Each number is 50 + 10 x the weight over its row's rms, rounded and kept within 0 to 99. Layers, rows and columns count from 0. The size before them is the row's rms in percent of the matrix's.

# layer 9 attention value, 576x576, rms 0.0528, rows 28-39, columns 432-575
116:57 53 49 53 50 42 51 50 51 69 47 56 59 55 45 42 19 50 39 64 47 48 53 53 40 52 54 61 69 38 59 61 48 48 49 61 60 54 63 38 49 38 34 51 50 58 59 48 60 67 48 52 61 16 53 56 50 60 46 29 77 50 50 46 63 51 33 47 47 49 32 41 46 51 52 51 52 42 41 46 47 52 60 52 56 56 40 54 51 41 58 48 48 54 63 49 37 60 45 36 58 57 58 60 50 49 52 78 49 48 62 49 35 43 56 60 51 41 51 57 27 39 70 43 57 51 51 42 50 51 53 55 36 52 47 57 23 52 57 68 46 48 55 37
113:21 48 60 42 45 55 61 34 38 43 39 47 48 43 40 51 31 43 52 53 57 47 50 44 45 40 47 50 50 48 47 58 46 51 51 57 39 47 50 54 46 53 53 46 46 42 53 59 56 61 46 45 54 66 47 46 67 67 41 50 68 58 45 40 36 56 45 53 69 49 54 39 46 41 50 34 52 58 51 32 49 56 68 46 44 51 64 52 49 44 66 49 42 54 42 48 47 46 56 60 13 41 59 46 45 44 36 46 54 55 46 39 64 65 45 46 55 50 50 47 43 46 72 49 33 49 55 53 62 56 44 48 46 50 52 53 52 54 25 49 54 60 23 38
118:40 42 55 44 76 41 38 57 47 56 53 57 34 53 45 44 32 57 47 53 52 39 65 36 47 52 64 20 38 49 36 48 47 40 54 50 50 60 57 67 41 46 47 43 51 63 50 78 64 53 48 33 34 50 51 38 69 32 41 51 64 47 48 51 32 48 48 45 56 53 59 55 63 38 48 46 42 81 60 51 51 50 69 63 44 51 57 52 54 64 59 56 46 54 56 59 50 55 53 41 41 64 48 44 71 33 51 57 51 57 61 57 38 51 57 61 41 47 46 54 56 54 43 35 40 64 46 60 48 44 43 24 49 53 52 55 47 34 52 34 45 42 38 48
120:61 53 46 56 53 38 45 69 53 51 45 57 62 43 65 59 53 46 42 57 41 42 56 40 41 55 70 58 28 57 42 37 47 39 46 39 43 57 36 36 35 64 44 32 50 42 46 53 53 55 45 51 47 54 48 46 50 51 45 56 33 47 36 19 52 35 48 49 44 72 42 63 40 32 51 56 42 59 35 55 31 52 59 54 44 61 55 62 68 49 53 63 61 60 56 32 36 53 45 43 52 62 50 58 53 47 58 63 53 35 58 45 58 77 52 50 51 49 59 39 59 39 56 51 55 62 54 54 53 53 52 35 39 44 62 46 51 54 61 39 51 46 52 28
118:55 36 62 58 36 54 47 44 50 46 64 56 58 41 46 56 45 52 48 57 56 68 45 54 57 62 78 47 58 43 58 54 50 44 52 50 44 22 38 44 24 47 47 51 48 60 48 56 42 52 37 67 40 41 43 48 48 48 38 56 53 48 44 58 60 47 60 21 48 50 56 59 54 49 50 38 48 54 54 58 65 45 42 52 70 45 40 30 36 17 49 53 38 54 45 38 50 62 33 56 59 58 56 40 48 47 45 36 57 42 40 50 62 60 51 52 41 35 50 45 39 52 26 51 52 54 39 50 48 57 53 56 39 25 52 63 57 60 56 56 43 55 50 53
121:46 61 59 60 26 32 41 54 51 37 60 69 56 32 53 47 50 42 40 47 46 46 57 30 45 53 39 50 64 49 54 49 45 44 56 76 54 63 57 50 48 50 38 42 47 52 52 36 74 49 57 55 42 62 41 39 46 70 68 49 57 34 56 53 53 37 42 47 62 57 39 43 70 46 53 50 48 39 48 39 47 57 47 16 64 51 51 58 65 71 38 67 41 45 36 51 51 40 61 51 45 54 50 43 43 41 50 45 54 47 32 53 67 60 46 38 50 48 49 52 49 37 36 44 56 39 37 65 53 47 52 36 52 69 53 50 22 61 49 44 53 47 41 38
115:36 47 57 44 47 58 46 47 68 72 42 42 57 43 40 38 37 50 45 64 49 36 61 57 54 44 48 49 62 50 47 43 51 51 53 43 32 56 50 63 56 30 44 57 48 61 52 38 46 37 44 44 50 46 39 41 47 60 47 49 55 42 45 64 62 35 54 52 44 41 45 36 47 50 54 48 53 74 52 38 58 49 57 71 44 43 47 47 30 44 44 42 42 37 45 53 66 60 73 44 59 55 34 63 49 65 57 67 52 44 62 54 53 44 47 57 59 44 53 23 57 50 62 53 60 54 60 40 55 61 48 60 44 47 47 57 58 73 33 40 52 75 49 58
119:52 48 54 40 75 51 50 81 50 41 40 60 45 28 53 52 50 42 47 60 49 50 45 54 34 42 64 43 36 57 60 52 41 51 50 41 47 50 54 48 36 51 24 61 45 51 44 48 55 66 74 32 64 60 51 51 31 64 52 42 49 54 58 63 37 46 46 33 46 70 53 52 44 57 55 40 51 39 46 48 54 57 59 56 29 50 69 57 57 53 69 51 43 45 59 51 32 45 33 54 41 46 43 78 51 42 30 62 72 28 31 53 52 54 59 60 69 63 63 49 36 47 72 53 44 51 73 54 53 52 52 42 45 56 56 52 55 44 58 48 44 58 38 57
113:49 39 41 44 84 47 59 46 43 44 41 50 57 39 50 42 28 37 45 40 49 35 50 38 51 44 58 53 42 67 62 50 50 39 55 72 52 52 47 41 52 56 56 35 47 59 62 46 58 46 57 53 49 48 45 52 41 42 69 45 56 48 63 58 52 52 43 56 47 37 53 57 56 50 51 55 53 64 76 38 60 50 49 49 53 50 47 48 30 35 32 40 36 48 44 47 60 35 52 31 50 51 54 46 69 68 55 46 32 52 71 44 44 50 45 55 56 43 49 51 42 58 50 41 43 54 46 37 44 66 43 39 50 37 51 41 57 38 60 58 46 40 54 52
106:31 52 38 51 63 30 54 40 47 59 37 54 53 59 48 44 56 65 57 60 54 55 51 37 56 52 50 51 57 55 44 59 54 46 34 61 40 39 51 61 47 60 48 72 50 64 51 47 72 56 46 60 27 56 49 79 60 55 48 58 51 49 60 47 55 45 40 39 45 60 52 60 44 52 59 54 45 56 46 44 42 50 53 73 43 43 48 50 39 42 46 34 40 45 36 47 46 52 34 64 38 64 61 47 41 38 16 49 56 72 54 36 55 54 57 74 55 53 31 45 58 47 35 55 65 57 60 40 58 44 41 49 42 52 39 62 48 42 33 32 45 40 46 44
122:46 54 57 42 39 56 52 40 44 45 49 40 43 64 46 48 50 43 55 62 50 38 40 33 51 44 37 40 43 58 38 42 67 58 55 42 58 54 31 38 32 54 49 51 46 47 47 53 59 71 52 45 60 59 63 47 52 54 39 40 35 46 41 66 41 69 52 54 67 38 60 54 46 45 48 41 43 43 49 39 59 51 68 52 48 52 61 52 46 52 47 64 66 49 47 45 53 51 56 63 34 58 67 47 24 48 52 52 54 58 52 51 41 49 48 45 53 35 67 67 47 70 40 68 64 51 52 51 56 55 40 55 68 40 47 60 72 73 68 49 39 49 44 70
119:47 50 63 57 30 80 47 46 43 44 41 50 18 55 37 59 43 60 66 55 54 58 52 52 47 59 50 67 66 53 61 48 50 56 49 48 67 53 62 48 50 59 36 33 54 63 58 40 35 51 52 30 43 61 50 47 50 45 40 74 57 46 41 63 52 65 45 57 44 49 51 48 51 35 49 51 44 54 54 54 49 43 60 50 56 47 42 43 51 45 52 65 43 57 60 38 39 41 40 38 55 61 37 43 53 57 36 54 39 32 39 36 41 33 53 63 38 54 49 44 47 43 31 37 51 51 42 44 52 64 52 41 52 57 42 49 49 56 48 47 43 58 49 68
# layer 9 attention output (transposed), 576x576, rms 0.0533, rows 28-38, columns 432-575
119:47 58 65 62 50 60 51 52 45 56 71 35 68 30 56 33 40 46 42 52 51 49 57 62 55 57 52 44 53 41 32 77 48 43 31 50 50 48 54 53 61 45 13 57 57 44 47 45 54 48 58 36 50 42 53 45 46 65 38 39 66 43 57 52 89 58 53 18 45 45 46 60 59 60 62 26 48 52 62 55 46 45 64 45 39 66 53 48 44 42 64 52 52 49 60 48 48 45 34 36 62 55 49 47 51 47 40 37 46 41 81 54 45 51 45 45 60 51 45 44 52 51 61 49 51 56 55 52 61 53 75 46 33 51 41 55 29 49 47 41 45 50 46 50
112:48 31 64 58 35 48 47 72 56 57 59 50 36 34 55 49 53 44 51 44 62 54 43 36 39 46 49 43 37 41 52 35 54 53 47 53 42 47 54 68 62 61 41 33 38 39 27 60 59 67 51 55 44 49 30 60 47 55 49 43 54 68 52 40 48 60 40 52 55 35 53 53 46 53 49 51 54 49 57 57 55 58 58 42 39 48 52 35 48 46 51 39 35 52 44 32 45 46 43 56 53 32 46 51 54 47 54 40 56 48 49 57 36 52 56 49 48 51 45 52 50 55 65 38 52 33 36 50 40 45 55 41 55 81 47 55 78 66 38 58 60 39 40 51
122:52 48 44 44 52 37 44 52 45 53 59 43 38 67 38 38 47 57 39 45 62 10 60 42 54 65 47 60 59 49 46 49 46 58 68 46 59 39 63 65 48 54 58 64 40 57 53 61 44 45 45 40 32 56 52 52 51 52 52 37 53 62 54 55 39 58 55 57 42 42 68 60 61 52 45 53 50 54 53 34 46 45 56 54 47 31 48 45 63 47 52 44 39 41 45 40 59 50 47 50 56 39 48 35 72 61 31 40 55 61 59 35 30 36 58 63 46 46 40 72 67 49 52 48 57 61 29 53 58 58 68 52 42 34 46 51 45 57 58 50 29 57 51 42
117:75 37 52 47 60 57 54 70 48 66 48 32 46 51 55 56 47 49 60 50 41 46 59 33 64 58 57 40 48 52 42 64 32 37 69 42 46 53 54 40 48 59 45 54 46 49 60 59 59 60 61 52 67 53 50 55 48 60 45 58 55 45 47 30 44 42 63 51 55 46 62 69 63 44 62 62 43 59 50 47 46 60 44 56 38 32 45 60 70 68 36 48 39 52 41 55 45 48 37 46 45 47 42 52 43 49 63 46 45 46 51 35 42 37 62 52 55 37 49 57 35 50 50 26 43 64 51 45 52 35 54 49 35 61 88 49 50 54 55 33 48 41 66 26
111:55 54 76 61 52 54 57 51 53 54 59 75 50 51 47 43 38 49 52 54 46 47 49 56 48 54 72 41 61 53 45 41 69 56 58 55 57 40 61 52 49 66 55 52 22 55 61 51 44 72 53 61 49 43 46 42 65 52 44 55 46 53 50 58 51 47 50 49 58 52 67 40 60 50 57 36 56 70 61 54 85 44 52 61 58 39 40 49 55 43 45 46 61 25 45 84 57 76 33 53 57 55 56 36 52 53 40 52 51 55 54 73 59 18 64 50 49 50 34 49 57 57 54 56 48 53 44 42 37 45 54 58 48 37 60 72 45 40 43 54 50 56 60 59
120:41 61 70 59 43 31 48 36 52 53 49 55 53 42 53 45 43 52 51 57 47 44 40 50 34 45 43 42 59 43 45 29 63 50 60 62 43 49 61 46 60 35 35 52 55 59 56 66 71 53 51 58 38 64 38 36 55 69 66 43 41 45 57 39 39 50 35 74 52 49 34 30 67 57 69 60 40 47 42 36 51 43 48 47 62 54 49 46 51 50 58 69 38 71 69 56 40 40 64 47 52 67 70 61 53 52 51 53 62 42 46 52 60 40 38 29 47 39 68 33 32 44 44 43 57 26 48 49 56 53 49 44 41 65 74 45 37 65 52 59 54 43 67 42
120:44 36 43 59 42 69 52 66 53 67 49 51 52 40 44 49 47 60 61 47 29 38 52 18 48 65 50 33 67 48 46 55 61 35 68 58 42 66 64 47 62 52 51 48 65 55 46 54 39 48 37 47 23 62 44 36 43 63 51 64 37 54 53 61 51 44 55 32 48 42 40 50 55 46 40 49 46 47 41 58 49 59 51 48 60 48 45 47 40 56 46 53 35 56 43 53 64 55 77 30 46 78 52 41 48 51 30 48 31 56 56 65 46 38 62 36 38 55 46 59 40 59 41 69 57 46 51 51 46 56 50 44 53 70 47 48 64 71 40 39 60 51 41 59
119:33 62 68 44 49 53 38 61 67 42 57 67 50 43 57 60 30 40 56 59 43 76 56 53 53 42 51 52 49 61 51 56 41 44 50 53 31 40 52 63 55 49 46 54 62 40 55 36 48 50 60 59 53 57 63 43 29 38 56 49 50 67 45 49 42 64 48 38 42 61 79 50 41 51 50 57 32 45 53 63 57 57 54 50 43 41 52 37 57 60 36 39 56 47 54 43 51 57 48 65 20 69 55 71 41 52 63 51 79 55 52 59 68 28 70 63 58 70 60 41 35 47 71 66 45 61 49 49 53 61 58 58 54 46 53 60 49 57 46 44 43 59 39 61
111:36 53 50 58 60 50 68 57 46 59 42 37 52 56 67 25 41 40 47 32 59 46 44 49 53 68 52 47 45 55 46 45 45 31 39 40 63 52 61 44 36 52 39 41 32 42 48 61 60 52 55 61 43 44 56 50 48 37 75 52 69 38 57 35 54 56 60 47 74 51 49 59 53 63 38 54 51 47 42 54 48 40 50 52 71 49 52 54 41 50 59 51 40 53 47 32 59 53 53 45 48 51 71 59 53 49 44 58 47 50 46 59 48 47 51 66 49 36 47 27 38 46 51 61 53 51 50 35 18 58 50 54 50 50 43 44 54 46 75 55 60 63 56 47
111:65 48 34 49 38 48 46 58 47 46 46 53 63 64 58 48 34 62 48 55 48 37 54 51 68 55 34 45 41 54 49 49 59 53 41 65 24 66 46 84 42 60 41 53 56 41 47 58 50 61 47 57 46 59 44 55 56 45 32 72 46 41 48 38 55 58 57 43 34 41 43 61 50 51 46 44 39 44 64 29 55 48 45 41 39 45 53 45 56 47 67 43 49 38 55 38 68 50 31 46 42 54 40 54 62 48 31 46 58 51 31 44 54 43 52 72 62 44 29 51 57 60 57 43 58 50 43 59 37 57 56 52 60 51 38 47 57 57 17 45 44 44 33 33
124:52 60 45 33 37 44 40 52 48 49 63 44 48 50 47 40 50 42 55 43 58 39 28 57 58 48 50 52 47 67 55 49 66 57 35 41 40 19 56 70 55 39 58 59 30 50 50 46 50 52 59 64 35 56 41 49 46 45 33 60 32 73 32 52 34 66 39 54 40 55 54 59 57 51 33 50 53 32 59 50 45 53 58 47 33 50 62 54 37 54 65 49 50 49 42 30 53 55 47 61 44 57 48 39 62 50 46 40 61 38 43 44 53 65 59 35 48 56 56 59 41 36 62 46 61 40 44 54 60 77 46 46 51 53 49 46 64 53 67 53 51 38 37 67